Part of a small language model's weights: 4.08M parameters, 153M tokens.
Each number is 200 + 20 x the weight over its row's rms, rounded and kept within 0 to 999. Layers, rows and columns count from 0. The size before them is the row's rms in percent of the matrix's.

# layer 10 MLP down (transposed), 640x160, rms 0.103, rows 634-639, columns 0-79
096,158,165,194,206,238,204,160,230,171,195,167,182,187,193,205,206,197,192,182,199,198,203,183,218,208,204,234,189,192,211,186,226,218,195,214,184,194,220,218,203,219,219,196,200,179,202,180,224,164,198,208,178,163,181,195,201,230,195,206,174,211,205,184,211,229,202,214,256,183,201,178,199,220,169,213,222,222,168,225,194
092,209,186,200,216,212,196,201,193,215,198,202,237,190,198,191,235,193,180,215,189,220,210,197,187,228,207,224,248,211,155,194,187,192,218,203,232,189,193,173,198,168,193,232,217,174,207,185,234,203,190,212,185,209,176,201,201,180,226,196,197,227,232,186,192,214,200,215,229,210,190,211,223,211,194,172,232,182,207,199,194
095,207,208,216,187,218,156,197,202,205,154,197,214,198,179,207,178,193,211,174,164,185,211,196,174,256,216,222,207,215,208,165,197,171,197,200,192,198,189,188,178,188,206,182,186,230,174,215,193,192,209,221,213,206,209,188,225,225,226,179,160,208,195,193,216,202,184,226,229,201,187,219,225,196,203,169,219,206,185,241,182
092,233,209,221,224,197,207,209,189,192,211,188,237,173,223,213,190,183,197,177,203,194,230,202,177,166,215,191,159,239,222,234,197,225,201,196,205,180,196,224,198,209,182,214,201,214,182,209,196,217,176,207,197,236,211,227,210,207,191,200,230,207,174,188,195,222,208,189,127,189,212,237,192,229,176,187,199,216,216,195,245
107,199,207,219,183,188,176,200,213,199,205,197,177,231,201,158,204,208,212,170,192,173,203,218,185,178,210,217,179,198,209,204,208,205,173,181,206,162,208,231,203,184,174,160,192,192,199,166,199,187,213,208,195,205,170,199,228,204,215,239,205,203,183,217,218,224,211,195,197,193,243,199,234,171,192,200,204,221,256,214,165
099,181,180,173,194,210,173,221,182,204,179,213,210,243,212,210,194,192,200,164,185,186,185,203,231,235,187,205,169,215,206,200,170,216,181,189,206,211,218,197,231,201,210,168,196,198,181,201,235,183,217,185,183,229,179,220,182,180,203,188,225,214,182,204,192,195,199,206,189,231,182,231,207,222,230,194,158,192,241,230,197
# layer 10 MLP up, 640x160, rms 0.0996, rows 635-639, columns 0-79
092,199,204,266,186,195,189,183,199,196,163,195,196,199,210,203,223,213,211,170,217,238,182,196,209,229,176,158,167,169,214,212,177,218,218,195,190,212,208,204,222,232,192,191,202,210,201,229,195,191,215,193,202,213,226,234,214,212,203,177,211,207,192,226,226,228,194,184,160,182,201,180,209,211,233,200,189,193,221,176,143
099,210,224,211,223,205,169,214,213,206,211,211,205,188,209,203,202,210,201,236,224,173,189,186,192,196,185,201,177,242,214,212,196,217,220,214,199,187,214,202,168,224,216,182,235,207,203,170,183,209,181,212,193,169,195,211,171,193,207,213,213,197,160,205,174,237,195,210,196,172,241,188,225,229,240,172,180,206,176,241,216
110,195,234,229,173,199,224,173,208,244,173,206,223,193,190,190,171,190,206,156,212,194,215,229,195,233,210,184,218,206,191,204,150,211,184,175,229,234,189,188,234,167,227,216,200,206,190,205,190,175,227,192,212,190,186,202,234,193,198,202,185,163,214,183,199,205,191,189,189,184,227,180,172,206,201,203,219,227,197,213,212
095,181,214,201,205,184,227,195,247,193,182,227,220,210,222,185,228,203,185,197,220,228,221,226,194,196,211,194,208,181,199,169,201,244,194,240,218,213,197,182,156,217,197,197,195,222,185,183,147,211,215,201,195,215,191,185,205,246,194,187,178,185,201,195,219,171,206,257,194,231,221,201,211,193,200,207,199,177,201,233,167
103,199,228,197,204,246,175,211,182,178,198,184,194,210,176,204,186,195,157,210,163,204,182,214,222,166,188,156,187,208,164,215,215,197,204,195,189,177,218,180,227,185,211,223,160,203,234,194,191,160,217,190,188,207,161,217,181,213,209,155,179,217,164,169,186,165,189,202,204,221,196,201,165,213,181,208,224,204,246,175,207